{"num_hidden_layers": 25, "intermediate_size": 1280, "hidden_act": "tanh_gelu", "norm_place": "pre", "norm_eps": 1e-06, "qk_norm": false, "bias": "all", "init_std_qkv": 0.0504, "beta2": 0.95, "weight_decay": 0.079, "warmup_steps": 257, "decay_shape": "linear", "batch_tokens": 65536}
Each number is 500 + 50 x the weight over its row's rms, rounded and kept within 0 to 999. Layers, rows and columns count from 0. Numbers have three digits each. The size before them is the row's rms in percent of the matrix's.

# q: layer 7 attention query, 256x256, rms 0.0732, rows 51-116,178-244, columns 64-127
# k: layer 7 attention key, 128x256, rms 0.0686, rows 50-116, columns 64-127
q178 099:515561505490438451483546545459487457507499535453483646424540540421556523508467484527459498466517591548485491546564577462519500533442491467443479525446492529556471464501503475478472440472506514
k50 095:552580518481434510604453479551499461386533548477583482538484539573514525532585397434435429502480572540533521485534502552492495430473388480506506501543400445530509414452529467540483501512442551
q51 095:584475547407475461592440532522503541579477451471483433511479469563537510475370565584528558491548441556543458461493549527521515546520508550504594509452513538432475520565486533477481477495530472
q179 093:545562510504492558469521530489478468551525559527416527495377402460454468459432448420543536429475485538524502552489507452483562517550537436393506604518438541483550476512405536442423499569564443
k51 099:573492486424512383481513421521549416547480435545522515518490543538443556536505395542480590408496522520566394472552519464530543528578509538514550556445485571507478565504484520505431494522517515
q52 095:537468552473574461514563552559413471520553546521525542437447537506525544502496523404560473480551407540494400604421478565516505442474578599483555559536508532510361538538589482555516515473468479
q180 078:520522414456522530464556535515413515450534565423434485515477449471531431493494507484534488457508433497473485430535579529483417482524457407441533489551519532621356522395459523503458489420490549
k52 088:580466471528486402475510501541555496491451475489557515453528529572534455478577509600510258528462534474464463470529539564615502533454536524486437520518553374511491454572490501535484503537490545
q53 101:493502437517588537446424467455467476546413490537433547487545501506479503498476490465509504565462603473551485480512490514517522476536488464550559575555505548393527484478531513490418508518555468
q181 105:527482473470522484422519553457577547557465433484478473487541516520475512548524571586499495594592454461568541500511510504567545529438496512579395418501578447405599502525502459589546439503479609
k53 107:422403466511628540531465429396551492548488520539436521440510435485476505401504537507528487483456550472469467467458539461524530556498450569502428484474525586498477432503459494529520539518463539
q54 105:553387495449456453498528512467520601505502539433552515535467396503369500475537495555470487471486488484393500609510574388522520421448514601506485542456459560459605528558515467524483440473450541
q182 123:543470609436462424539509450496565479478554444461483438473493488593454500507513550558501495517520488507509443437370459441471527401472572515568422492579516466466494602547539454515487422515366568
k54 116:484509445489571405425540500522419535475439379472523451557507456469513424400522541440468554579458445475429405566531506473514593548498490445546497483564531547402553582558509509498501462560497598
q55 106:556508480567491600412547520536527481439406511523570498517497525463490452466579501556572492468518443473593552430456411531512491469607492505471491611548593441473450506567480510431521500513607448
q183 091:500499607494472506425427585488463469510498515385461500556414503446577540484455595531543445470538397507502488532517523487557458490492521536532467560445515531554392442568552532564386460386553429
k55 093:610509532550486461510497515554544581482525472485547479475541499575501547519472484540441291549497573561531519515526489547559496480482418622494477410468581427458525496442445539498601543489499527
q56 102:487469533468546585491416531480408520561442485497468456554513504577486577407630465491522523525534502514476505527545428503523565403450558519564507552568472606519561483666450587497511522568488522
q184 095:519487467432464480479509462415514480434514496494561531338527559517523605483560535513474475530584479564490510521571478570442494492507505485453467491583594523498524509456505400573415491389414526
k56 100:504440584516510439539471460607490524486498636556570460454490492475551473511477477476495223509454473515441534484455490536554434440406517502499455525515469428487549475606522496444515547616496495
q57 097:558572494446500459501492425482447478535485477544586490609554531530480548489500425473458532529494524442540571514475524588478495517381462530476483600528556503541424489401500571411558565478582548
q185 103:568593525484504582488540570523541402461457533574452534420491603540569555522479426535577532453511537502604509569559456565493565551568422397431536473414504502595441522479410535501503500511542465
k57 102:518557507530504566477473475476639431484457526591515486571480539452602514481447486398493567460539473469590521431354592517542487427440526575423456543465466512554475549473600602514525477499396434
q58 101:532578489461431402474446523414512458494523465567530538431474489487436504485421456502579545398492618433564505457463540524489455536505439502454428413471509523604478447449618479498524472492504448
q186 100:523468342546432510540506490492540480478488448551523541448496588476512579512415456486588583512497409476526517535527509529452529536475491527439502501428477434593509431558459665400482542591512453
k58 101:453520455550540528435502485504579463573520512551505495453480553547492492529424396445506798424542537515457408447532556485438421536543447530529501478479560584500423562384501547483481490528538550
q59 103:614455501532516326493467478440548429508440465526472546541474502551414508516458517560486475528502422480535543531579505512487551469446505608522551451410535536511442460545553489518466411551454525
q187 091:510467511520557468634568568451559510448481484521504407552493509517542449442530386490468477462547422522485482504490479529462466484575497490540556525612413476566499450539505509463491556525501386
k59 097:594539519486526424510508406537472476417402532485462549577555452547429510489458579492495545523510463532421488494473519515570521463529592541504491531518404522571596500501518453507498355513514426
q60 100:488478558519513470492504515484561520502498562576515485485543509590462521431480428380466536460502437501439487507527512512478472577448486536448447405495537476460484444442550567459495526520464518
q188 095:365434488457491514474547408513477418510514501515482467470526398455451442485527528481490486427503450511461574501473539592418561392482471496564398528528454517477498554515442515493526524542549522
k60 093:398461492539534596521450556418465496518461547527480533507529541520538440494558560585562396403560500511510520545545446473445528565527528473429520519419457499505614510547587515377505482554568449
q61 111:634493491537524445479534539529502577494452448577510514503449513447459472439359521463455496566508479444551485467493505475498549507578396579500454494427557469539475539531543548445553517613562556
q189 095:502451494577524586535583568485525527508452508513453471546498416539504469491528419454372488488433455527547529504449467468477506474593511562441555502508513477498443468506480521514446505511578417
k61 102:526454440503461521467508491517530495499370430477495526603428525539484442480523548549480781630557433422510543460503596510516545467493551490498498533430498522493476474443515477500545469528560494
q62 099:606555500429538518451442564474521498470511384559528420545450538644445497501436449475523535499506592546518549497513597476508510427501530512433565444417516469468478591479540476523477425517509537
q190 098:533540468596423525477475508423521523518464476479526439404377540436460535412524508440524539461450538572564499550465493483588465460534532529371489506504406453609463529508506516417467542532580424
k62 093:458570445484454494519524418480503513559471513583502479477490576519494513493495474489463674502589507471547533456479564526488503490512491516490541503515585537462548529508522515498450474502548558
q63 092:536613504498559476467473500532565581497588430448426479463582521495485551527406473556544464475533538439495534554552459458507566544540518447458586475526600553529540518430391505415482461565485523
q191 103:479536473501453436567507586542416499521479511462581464509495491450479515610511536451462487464520542528518434425526606486509409528452568477525479509521529495471519515445614432578556471422541504
k63 098:415471487462520505508506492545510535500474439461441502453469478575396491603452525458522740462511513558409527468532400467480521523597538549470566476444443557511495479506439653529501471435528474
q64 098:436547568454552569509523436504444538508509497577499527567460492477433497509580523452499517606503447502546521426420553445510551538521456626526510518496474478456546545597482525537576552491519491
q192 104:637544508510557576524494449455522545489551495491570511532526495442587424483498491547499502462512420433485558506527492526564541549558562516508480508440560456511466472625501592342540490510554412
k64 099:512512519538480406498495426508429541510412523542594486533457467390482542521491529459461341600465401440471561464482505447481467497475457493576518511497577462445479558574612427411497516615550514
q65 094:530485590542479454553542563483456550569463495455527518513540501399539525517585600550498472594448499597512488432607507391517505529592544493538615508583485472487498494538468475461502504437566473
q193 107:590464582500549517460468487493581524452520491548427464598489534566434487462456428470556499524492443479524492497472494486529515506523405526543523464579583528421627614571436492512552497514534493
k65 100:583481530462531420567494552536471513573539411510519471576457490504474480473479552539440450548469466486618504581530411442515568511458481468516557461492561517482518539528554440457527527587511530
q66 104:509386525480452438558517534458405510471478546485573478574462410518465559474467544504498461582486513526450546482566558472483467406545510587496479545474431542604465513477574455515551476543574462
q194 102:556433534529558502479468439516532481488505440458473382489595425572436511447491473572486489493504441571540426508449440452597492394605517549451428507656480401530497492575531595514540421515480524
k66 100:574435473454511540466474517501435573428430433505472500521462506498486469485506564513458663601397428467502478531553551509561553493428474446512495441613525550497522415460440487542474487545514511
q67 102:586562517470443502557460527569468473530590419499469513462528531520498555485496437369559513517586494552463412563508389528527560487472529435478572453448493555529536439506400488506645496476444585
q195 112:477547478430439501578502437460490543538434507428492468427543475508522516517583450492447529505559481461405480554518450425501508526610532422564527495479535437532566603389434458497554531440432543
k67 103:417437496460481516455561522597549443430486526562508473446451568474472490476574553491623725560523461527435536612456473429473512435567573506443540503538419549514450472544500377531509478521554542
q68 101:469553497498475479454553486527503522561530549561443522587636533537598443573557501504512489420427613412521455465520523540466474527429465540526555486538538491452475578518595609482501538486530550
q196 116:482561494522424516447491506583468495475560541502503558498432526484514471513547476436499477540431464478526502472468498477484431455421456513425669571470545537503513442517443503501553571516576466
k68 107:531561542613426487476423576425614481502499522509420565585491502487464499607451425557483496447446555490574554461507491542460479454495543440471548541493540516468531486464469511533497517404524439
q69 106:456618549602530563482558499491565501502538514490426550554537616534602432502463475470535490498459508479559499450608412502524460544570502447506508422560545559441473522487466447454522564460544584
q197 086:377537551512411524430473527422452494459505481403523494487539490486419451506542513471503485478479567444492556473632496484475416575503468354475472463539490533465593523501516443481496511453582574
k69 097:495478583542540530595583492471509514556568579470592627564437456432561529520481434498465335523434554568443582518442382513459485484554540492423481513552471481452507455528451524420534556441526447
q70 105:433493482593493565566581457557505488452556559592461496430563480403495526572561522419476484501397438544561463553465411421485456531521403449513513572555526515480473463478479481480476525485534491
q198 099:418410436503464472472501511536495551484486517501564509524576463472534510593504565545494495579526543478463458451542438573460485527477441499592467366451567450482512509500517500578498516460459519
k70 102:476589432539504563593550508456575515438528532507533550460544387471553450485460557476557410496527512476491549538517570543484445487471484515429520562475451423566401404487515446457469539470495445
q71 097:490489460491507506503494551567508425451585493455460516473518442438534516535494520513515532460567477566429484433470517489551540482507565538462466362501457447542551505529498469561548439432420471
q199 104:443449437552452534516482530487563511495559560571595456552495517491423488509389479438479538445503522365446452479392543502443473565576518556451501536471500537623553420436512555383479606560488437
k71 104:510464445472463468535569502534517498553556583640492442468489475466515470549463503508553466477486475551443607464462513472441431527575520388515451572489402461512420473510532501444499499494474589
q72 102:488504407554475473507583530465449562423571464531553508540469442560520464507522518502484522504422551497516458497438520466553488431556508466573460529553534520547569402575548477467558465479504488
q200 112:479431536552438507566479432535559476486606411394567479656598514537440454530506586533419507564509482406464445551449475548505489497541494490565489505493418508509473469542551522474503498523470475
k72 103:486509422611523552510495535546489562514539473521493584522595367527544455504535534550492661455408510521439528508496473505472559498422494487546482523636544524479606494464468502469564509576562517
q73 091:418411443484578550507435468550567502540501548511464477404532608474517492533479450438432479459550482468500482468454379500439591536474410561459540405472507511446506503520571578568436500573496527
q201 091:478488470458547511455486445521497514511457495527496555473464538554538546486551522543492479554571393458542506522529475589488465456514461475586497406423478486382515528490528550584490484423519498
k73 093:444489455478565601521472546424529415550453543478442467468512473582474478422525508536533669467555529474507503463531558441541469564463530523422482508465541517494518506444561544491468524356556438
q74 097:496550491479506452475504499475473383525472436563539521427445484484448573492410478446445504549484410438451553506438532526442472545565526503429499531454548488599463477535532495424448416512555449
q202 104:552500470495555497508561459513543397590474421585512447466506532520437514471477477427504489520548441490497556527454546457403550577538578521425468627457529468574507530513450528386490482520554531
k74 104:470466572529486452570458465613521538533487504574448523495570589535487591499518501559508499540485496511534521458446537451498413492546440519594582464464472525421499548422523497451469435531507530
q75 102:472539564435512495499540421567563532537465537521467478542524518506576477537507506496504484488510493397518536509472455578523441527503504409404570594524515485564499555466421515390508543475505495
q203 103:533535518531441428500594566528436555513446515512538502534527521532622480498533520486442463575472581432482521555574524536478471601497572421491447443415603493541492541530487475548514472459579477
k75 102:474584521531488435579508462482554467527583485524515563654419499507390533499564473459487651500536562619494547489549512487480525532537428513492479463490434523526481506427479544447399514441420512
q76 105:546507542559470492503531453483496477449479463447525476460522508531450571437525412473537520499516527446480561429384482510496540437479422607607394565534546468481517563555534488494512434542559507
q204 097:534487519534470502528506544553418528443499533451497469476540467516511433496525548533448506517455474405416498515399523426574534464476506553484570504465471516509559455450564528560484550562469415
k76 101:490467479498458568481460481514485475478462467520462536459527525518487482533487537563489813584543448522505428476567507590528497580532512488499508468541463594448533511421520534599480439458461477
q77 106:385481522524572555481555441442477611471438470499583466659535506467505486489591504535577481576507499492435578467524502475457439504462492570460578624497449446409496562500435621515447615530524564
q205 098:624525550454531516483528557478687509572540502461460481472539529590547495468514586562521489537594576527459434506561415542552494483538458472515526387551564538441490478516552496506540429427460593
k77 099:446460420550506484535484468436455524494506493515512476523461451476519445469513508451545204525475428490541457492459475513495593436471445475460507501499570418478450487498557512522537582527456496
q78 099:451459511532473447472437555565435467507599576551422512500460516512536446492543557460455483362517421587564463505560581528521461524473564431466433422497447557544470447541470414483537493449530510
q206 106:450508524557500562486583519476430534544505506514451561434581425540466485614477522394610498467520558515457522518643430524467413596520491546487477531565508504462558472540508446482494478465508554
k78 103:477468498448460432498530464450504509476538550449560523475449509481565511485494414499452506400432529560420506593593481477560454498483517485473463488502452503626444475478489514459442537489510541
q79 103:446499450469487451492464486568540521606504522654561552555443512611487524476565538470500478477571520444488565493485563547528516618557449460468440441486520545513551590436440549390507553407474573
q207 107:534583505566521450455594509545530539503452555536527630484450551437471522556475520446548505511552560509472527496510478515489449630486460524525430491472536525464561457575502471460505517445565575
k79 107:508484518434571492388478481449531492507555587543597564546510490478419539538494417470478373433483481420526454563543544561429499509462383520497398479420496442628433484498535596464477552419465540
q80 095:515485536478466501508429485502476428567436425524542545482423553495587485497537480437544514598510434513533617538540532495507565538431458469426563543437443508601486427485387461358502503525489576
q208 112:573519583481458448462514526460556539452398529515561487548491559467519424519523523414463497536492517470438518560559531508396531601523546585475474537490523456536502464549512538462557466554493447
k80 105:432469501484452439490475419532528483542505534638488528541441517501435578538470486518475497495554517449506649504506550497459432524463395459522503592452412591531534479459514465461503552519482521
q81 102:462525528518432389515483439521413463471532521433546476517554486474560523503468470430475496496451473641541462537527491451533554530503526443575504503502486531592524469470405486532517550407533411
q209 097:528496527510513414474469416421524563539586575428541467553588541449493516593476496551516524434429519611452389510502469446530468485530545504540476511553385439531542525557446473531438522525436385
k81 103:526588500473463479531418602461445465461627455496469471444473503495526480523559528509515512392415433586588551518518454495452419368485583517443525503571417484553520416541508514494531518528542524
q82 106:461460442520536540486485475534597533549508490482398504521531502477513463494449498582490510565565467514509487496550495495449507558507534526526541439496468510383563496515513567511458521427441493
q210 109:550543517577442529428550521484508508528432494541521526515562443451470457461469497463566491503505443460510581485527488610441498560512482499484508417383535533499448525481485497468496494550529544
k82 110:386485519519599551547467452480505489525513607577533510557513484473470405577473409509590351497587513526471501446476551438383478533494433482564482513412552493482433508486536544500479572460505548
q83 107:482522560463427492506488475414344441526581559464490456580545501530528442550512523469499491513479485499521570552588473558512499524521515391453567483539478596518467449544515532493451545438494499
q211 095:513557497512442467413507536564519492576487564487519540571532505443511494584475579523520517580593508468512545458595527528426437521443521528563382450517501469481444517534494468499538468430583561
k83 101:466509567549506428553530499489539570522570609517504462480495483506527531585488445541472257412508600543525492489474504447513467461382426438537483460461489447461479467523491523503486565514500456
q84 102:487547419525454543403468495553604563460559479515557511506538407480515463557454499534559488519562516549576535563516529450471556597480443488454443397486429467479502560539478538463530360467442452
q212 091:511502496506480508497448494506517492486583488477552447586466494385369503519456572491483477535524459411530511451477521536521471582507555542532399554414549545473514502510535457568507409447545502
k84 097:428489506468578484501500514445460532507493504533470456489493467498441534465477460397529754498551540496430477512519564438515491528506458488557479447420494514478530484481506503507529479450534474
q85 104:442460538470553573478552469588640425517481412444396468472567584531506491519452466514445495471506664450432506555488525541512483543448488491499501455446407527434591557404476522380455522466501554
q213 104:407363463482491524394480430493409554462524464474513484521541489542486523479603548447432499545554539439395455452499522509455498496484402494567474436539521511392584568416536468632461445452418539
k85 103:502534424578542542524511454367577468490418558409470506520562479351474454484482499557503339510479502546454503522543490550497436525520575530496464508512533513552482464538429513560419529482371500
q86 096:531555492464589422503564478529517521557505508354416498420481476422547468486491500544494503506441560457500515435464482436508521489523511489479620481430548453511471497531438498480489560463403532
q214 110:460526516447510428571455495460518481530545468358439474476504570491424530460599498512436495481493521470539538451497523482610498449427550362509601482502575480475512583456450378570406443463436497
k86 106:502538429564490455474463588543449488539517424482474461494471548462553440576605589520538477481476580447480421491429517532505514444504579538497496523602475487450496525454480490546443471496527562
q87 108:516497487472477473451431413549486558486562501514544537615492434541552448515492433486427462463512466545550474459585503537496504506530499473434429470524481470571477503532444457449663471419497447
q215 112:553567530562510449482547446438535512380575531504588530556472490441456540478452440425469520424358465477520556517465471531489406548529479537431497546441467496542477446565469494421484549456585453
k87 105:511571483506452446457436521535468473499557459516529425574500454574428514583486495452428772494433475458498534530495562501519415489568483556541509539490488479509528523425554545410520479489540460
q88 111:590599489472423431575538575502573512476459424442599519487439569520454483489501490435569499517515524475462547512540451427517485521525593511411549562515543521472449433449491493409616471483473466
q216 097:459514544471418399575604527535568538490580397506442491546430487491559549452475457425405483428517546545507474498526433335526463488565499501399507472521525476562487491539497523570510499505421457
k88 102:454462453453542551434569472529513563500436430493405570497436535488487564403510434429536779549467503497478523459452515514546505487547436469414592545546515560511541525466488460494595446496469538
q89 096:481481493495512449598512489489546521533555445399535485545522543505593524498630514456526574455463511503417462480471362407520537504555623486566466539527537512448525493496495440541543451546489500
q217 111:421447597474490521600504418558491495481538438445486439506556471529425466578574552452500536468440470574388481445502499440550519423499530471603518521624492578497557599485520455595511459466402480
k89 103:496484500526506544460496568594438493538477474402520508450493489435584429488564574640453472534410376407478444533484435527539529486481586446424521517611435555399512499522406468498484472589441449
q90 100:548510609567496509483482490495424490495529493492415470473561559561510530468455444535474472326442532418454445495542492536584548474445519512552505513491544532433454524543533487508556535578491468
q218 092:457451492530528507451496514481420505442496512494524407538568475476548487545506432406481474409490547502422541419501533523405554424484488516523432503488487364512492517504491504490557522474549417
k90 097:568485462514445495511491464500506513475423485499521559472455490507543526526500499584401436514494481465479486501527408489492489463581564556464579572494423555462521456507573513450481487591552488
q91 101:523491564575455562484576525565534515454516519554517498537431577475546470564461523478540507529563452513496528449606489520459493513495482544510601458513541562408550540393458386551545466542535524
q219 089:379467532514472573501554498508426562515555500487488444586524429542488413500467510505496450505504455500556593481485529494452506504384446531502429510482461523552577528497476532443533488574520456
k91 092:479552532490366510533552552454549566450452529424419536501585411449574428486521503534494458502491427441409607495580470540515525554541549441458508502453479540524522499509554462505511485485532445
q92 096:512632484510551521475448467493606507513526404402461502534582555445455464471393404464569491490552499551541575424512471593433503537533437433454477369387505520570486567487479553478423441518477563
q220 096:516543498547466523512560515524660492598510435537455577483527559440482479522399396419571499549490543469548559505581496484529499578512495512461513446486536509510510531452482474393535522519505486
k92 098:374513550510553564474464458488559446597525482563469572474488593506457534490438463502492738432542527507571486431450555523468422580434496483512517471449469541549521422471527520581459507410466479
q93 097:487394546547567471561503491555520515559526520599516526460465566527578481493458548457461440460542591495523392574479542593508546565492522508541455435450557473533440544495545579497483548495514566
q221 104:450504443543493474465540519500478520530383596543515486541542460450494532470485437482518501495488521385446547494486504480434464575525393558533521426413558454478571415413467595491575558596502507
k93 101:532464521427366499442515595473592440498563550610479614583420530550502415537455469530461372472507519525492505545553554483508460440418467515560435573494508494542457467495524492510471543479500482
q94 108:467423535500453479441544556539618607543503506525450450556498556554446518408537504500538464475452478468449520540576491435510535535543534487446515416535634538517532490460525421428461473423500533
q222 100:505460496443473460486581425472534452480422505525497532441544589415379560456482459514558476549493609460476576456522628529447465560472444490478528544505540523470588487525514498571545506476563491
k94 104:492482575522509504541465458540468458511632505421564685501434493561438503475473435539414344414559528552463531561556508479400436533494530528503540522547422478498461538500433530500414535510515507
q95 093:421482483449564525514512477494433442580473548524468504476546526493579493579590483477452486388514522444494440447510465517521506496464507494525479533551440491520515462474486456619481548469487600
q223 101:495555439492501451461483500584545446492476432496463565400484491491514559451516494457571484496574485486472486550481463610518473508433488503476477495520527522457551495546501540510537512460528512
k95 099:437490467447488536490459505467597483616572549491489537445534542572465513594482536521561618411495603490526474482453523541515445573503444489477420478491449488429393530516493495502499554407484571
q96 094:510542492444410554503444543516408529476503547495565478541574511497411489666480538484493501448498465463466485501545555500547428534433407498479476400569498476540407423462558394537524452444450477
q224 088:462620497620431569443530490494535514455531498469600542521532550510497548456498525579537517525509533495587494459480403500507463507330425510532448517521518516548481462527585501477474507498571521
k96 089:448531443489477466524492530491520471522451531539481459496470519545468499520435440494486632520542598460476495501508606431391532471565435392533513516518538510505545489450503489468548554473600525
q97 089:441480457480466455538477452490474451594563506503575545529453481450458640557556512455552481457521546420485456567512518553566506482541488462511438513345514537534465550479555442512551467386489562
q225 097:496515441581543485560481499500502584466404441567481578594571483427490514455569443489493552488489524520449429481452520541457465494433439520490522502472461427537628565440551554538512535562482549
k97 092:508588502461434479354469438513558401528499479475532500436419552603517502549451467467484650535545575445540508488508546527479490462491442527533471509475574478497385479493479521561495462421477575
q98 105:563477487432467456475540494469431547397477511509566526521418449511401518500489488428472506488493395415529454513530546426541454479474445567443489612524563452457477545511569456476597480536542491
q226 104:520470446521522465501495468444487522447508426481422445580534426497434509549493455507477472414485437501526520555531506445486497438487477535533434474489492425551448515534567579525507443485474513
k98 102:500524488475526526444496522481527559442409428459550535482513452495515530486464553442463638515483474411441506486488540514500478485527488591494505474427579461438493532548535491539500454523556478
q99 099:487529543454539519542527474585519553550464543532486495523461538588522428617451449474496536420442565500447380464440551560551539490448485556537591466533482542466549497570537504630558514437427533
q227 096:522539490461507489571517534457477494417443493619543448451503505469547478413526438514546520481478467453468461488494476465559550546527530537485559487530532435475555516515434551502546540531560495
k99 100:479541451415561534477445443527510473614511439454486555581436506505516519447572560518498813519498433456525566408499518461471451519544519438539426558522555566426454504516529512544506524500421431
q100 104:517545477469435452543399567471509395454458445532576595483426466467462514464433498489504516517420485486520435550535518460478506506534471494497404496411442516527438519471585453491575459517498470
q228 094:532449530508507446483550454508479480512495454522448472582505503512495588554532515522538516452547413465485454549472500412517596451498562540513489543524400445424509462599478612468554469511425426
k100 100:495455505502568558469466495473471440578483479504444520488495493556411529495491514480461865533478528522469496486532499454506547559539472539480434459520496581582589551440495440469493443510507491
q101 101:577488471462500455466431505617513520499461496520504571576529559489487462505433469494492573384542519410453484486544596536558517508437478560584386466439458519524510527556419501550470546552512613
q229 104:547497471604508476458534469510522513467471513587514484532541524479518474437431440463500555562450425482498475503492496461476514556571469516523515481455529440476537567503454563444537497652472480
k101 105:520497447386545553386498503531517449595485465541429511493465511508460412482503519529504807477510473471499535480484607515515546586500543565507453478427507618540443515542551616489542539508494525
q102 096:550489486487486411558608539446546373475529548526613442474575564495510493443507528523479426475384616510535477524488524563488550517525414469556426480462487496543509471449480511562543526494460579
q230 100:432458448542491406479500422484530537442406455523537532512540496517479540407571457547435449532448494448399507476358499403462555484521463517490578557549500401467554524487429526548533508598427461
k102 097:559527503541466530473524604423495473464491436474425606504508511502424460525489516464513723517557511520526554495467526488540495446485488522449498502481425485543536487515427490573528375502454519
q103 101:527595479553466490403529512537487468493573536487472471516420525520495513399530477489510525426510537396510567489434485561543528481514505543446400566537584518598473506486485614427536487618522536
q231 095:569500488525510534521571513494442429548532455468456479565544422473561542476592449541395514401542543628511432497346455485606469456561563453535489513537480476499443553512519442536443458541465515
k103 097:477490488505526529493499524496498540436470482530477436490424539514509432418509443497535719510483457458565629430457498535523494512448549471521525475477490548471461515545410550549524468464435516
q104 103:583554486540525501506591473492409442550491418444599561500507505468515517466461553533524507488460530435519497521473509529517513480451527526487480597500475503530457486503522525537597477597519421
q232 098:471535464493434443510530548483448514495536528502481473557464498493512480513570518413428524459460514552499536471410494358498502441543532469444524540508529460460462496485541447503453483442481382
k104 098:495438447482494504502490557476495523472393435537500492520474490500491530435567508541524852519544508524492544395481473584521589522554537578406521485449448589476565466488498543443555431487516482
q105 105:375381609422483467458452549493458551503544494599444380532554446482542544572448536490482526466480495517501382457475564440527483496455441465575423404457443495501503514554566398567482411402485494
q233 093:544450470464527570574476519527524508500522447496585398507589446464472470417565479478522506441547505503523420495480511482549518428516562482459470581528479444486551544565509616413537534588483495
k105 099:524524515490475407511490493526439574567497550476463489485477466481450522486523488502414572497414451433471478476487550431450458424553448552586564526548611524494515522524482445503480492573491498
q106 101:494562571506580467507541534526529480534506511478379420531569540499481434432348476476525498488561587489552457466490489530474563564440488439526579393470545551447474440486439581532484497496454594
q234 090:584535574456562523512496547476556421587468457491488535464475598513520464415463459461580491489444573418521540498491478540519540561629512410510492451477554511409533481506429401539485515551576521
k106 094:463430491427472533530480542568561531564502544547505458478539499517442525570588542499482560450515495501491473518487484527437515510498553526518501510554500578523490501518529492462528486491492465
q107 096:436414471486511556542567519509430466550489497521465475495519514522548484458586456494416460500531410490510437499383507557516541523468466564548496558513450545509614514464582602609505544521472487
q235 112:478477399507538523360460513549493432524493536492495591421523517555517559560478547505490496532573494523589501465508490515600536439429379508510470416513466473506449516444589538496443495469460535
k107 105:578463467538539542551489585430488514481551511438517467404535446514565476535544570562530364466479477401478493470499502575595473457427543493566460510582597439566429485537534473575424479484535419
q108 098:509482484509523561446574522471550379536485504557507538443480534388490480477484537443468462604499439494523587513399482518381453467488448551482459604453524417462516509558545544558543589494639514
q236 100:483445448553494518531468468509447470475524624512599517428502466464540479484532545559430474483539486478549490479476552580460502470449496531446634471506504471591439443491517579424455551505479464
k108 101:538501522540441477537492556460511559430481583519515527471493433530452502523547511521531152529519551532454467523506490617535445460536499493484460494469523387545413513543574509520504466506510445
q109 094:511519549472494546521469530551499476582479484504286470479471590537535480485479386503510485434503473513483558431429450522546538539493515539479521503501565560543535489456507506567504487499408597
q237 109:467537467462453464479563505522329569480480474437514603446524559450482509532451527494492487455587522494512436437495493482557498450359456481540494480500499511586461511421465472548569531485538518
k109 101:449626470478491534469508556570555449512483566461489541469534510489501491535550465470616304430451537532471545434551438440542414500508518389502525502523534463496553494507478492534369457485475510
q110 099:445540497484510449512467503506477557524504436535610641466370487417418429450493452414479511548570589554597570422569530372564517537577521461443608412504570528511513490506435476388590503474504547
q238 104:519522556514514562516599490484460583459480451527446530568421550432538530483395463497477525489473553403653534468475546538458416449499428548529560493461598462542491474444498536400512546518594436
k110 099:476508498537503511395510540573420489502544477589463527629433481539543516500415497457547494537470523477607421521448532505483495528532538502464519460400571467498490471466543481467593571491544511
q111 102:543569475482413498419433487515448567424471422467445575504495476495465485501470543501475539501492447500531390444403508571509521466482515544463507474424471520554485536491475481562591452480525522
q239 090:517600472455412493552413444463508485502531466439453505427493443482532544393476394427428530342556505519514479549542521482550487467607565466499583459473456536549489476487445530482459523546467399
k111 098:492513458503504606533507443506527457467467476499461485458481562571517474480508517488517865522527486551465498492475517487562518548535545532458499494511537593496486535468478539534429435468534487
q112 095:531491568539528513511546524567489541532474412428563519555484540421465542460403536568498462547458465561494429534484485363606519455442535471541552575553460520564508476491412468453587447525484422
q240 100:462479497523460483551534601485445530427454535528506523568386474426526495567525472402434527508447432519502453479480590427459498435553516523535590493457458488551443495512629505461462561444586416
k112 095:524522487472467496509509517539405512465508445443538489476525496542421511546462519517508800449568447491566466495511458534515532471502530443460520451453470580500570495432482554504544437458545429
q113 109:464595532513477529550418477561466508542564452483454369546509589488578548586535434448531510429451517428473510486481453522650564442382512458447540564494489525517579537474492578569511543480432515
q241 104:468550502541484554574559378449511520533541497449536534428453548454462527429488483366525530444466602521431451442485534486441513500487453409519583572497484504576484503408464453511533524472609501
k113 104:484515490484495478525489526573460411521570507503466499511461593534528512543570373475552689518481570543551480471407380519447479456520540488550474536494495536497521533456551515504424480500453558
q114 103:585415514367545487504541456431476496498445515518542551566519484540537522485655484585397491450615457567497515531495524554563593517495532596435466589594514533537571541499502504528591465521420464
q242 110:479472556464575432496481404423558425553481525458508550501555480529540509443573504577429511404499500527459470495455518540479576417540516494521532540584508516484500511491478466508439449474487520
k114 110:525511450479477517485473494530425532483496474473568488494478537553482522468600531583524400553512427487471431540463496627498582449397565485521459511507490500438524542493526487518554376480492464
q115 095:411508473554513583507517459493521532402511523509382537451472547492612422494613535422528505509446427500487425479396399553506472505549471502479460497527542455460514551516522577520478590438524554
q243 093:426468517449525539554454528490519542537461592506540519495595457515568461556521525518545484369509488437498550500529546543419428540493549447530477569486468494542484438469545437521451495496459533
k115 099:507512503601472484545484466487502480478468573458518585475484534384610479491571525471439167518475496473515548540522465536481498430508514538476513504531503449445441572573509513495464529551533539
q116 095:510459558504498434424480456555422500535448505461528444517421508516393528484428515546458505447435427454562517530562504502585512493558551526569580503516596565562466445522465455551537486474505514
q244 124:537480533454516438577426551479493529429539481421445374589467462542514509467513536532439516530495401519525509447543514434590474440519647513548562497573497496501564581597479481523496481528442430
k116 114:513521474478554392532480521570461505523467416496492499491521476481596470468531517566490560550483423538467514547449503481568578576539568477560582499529596588419519501539471468498475466574528545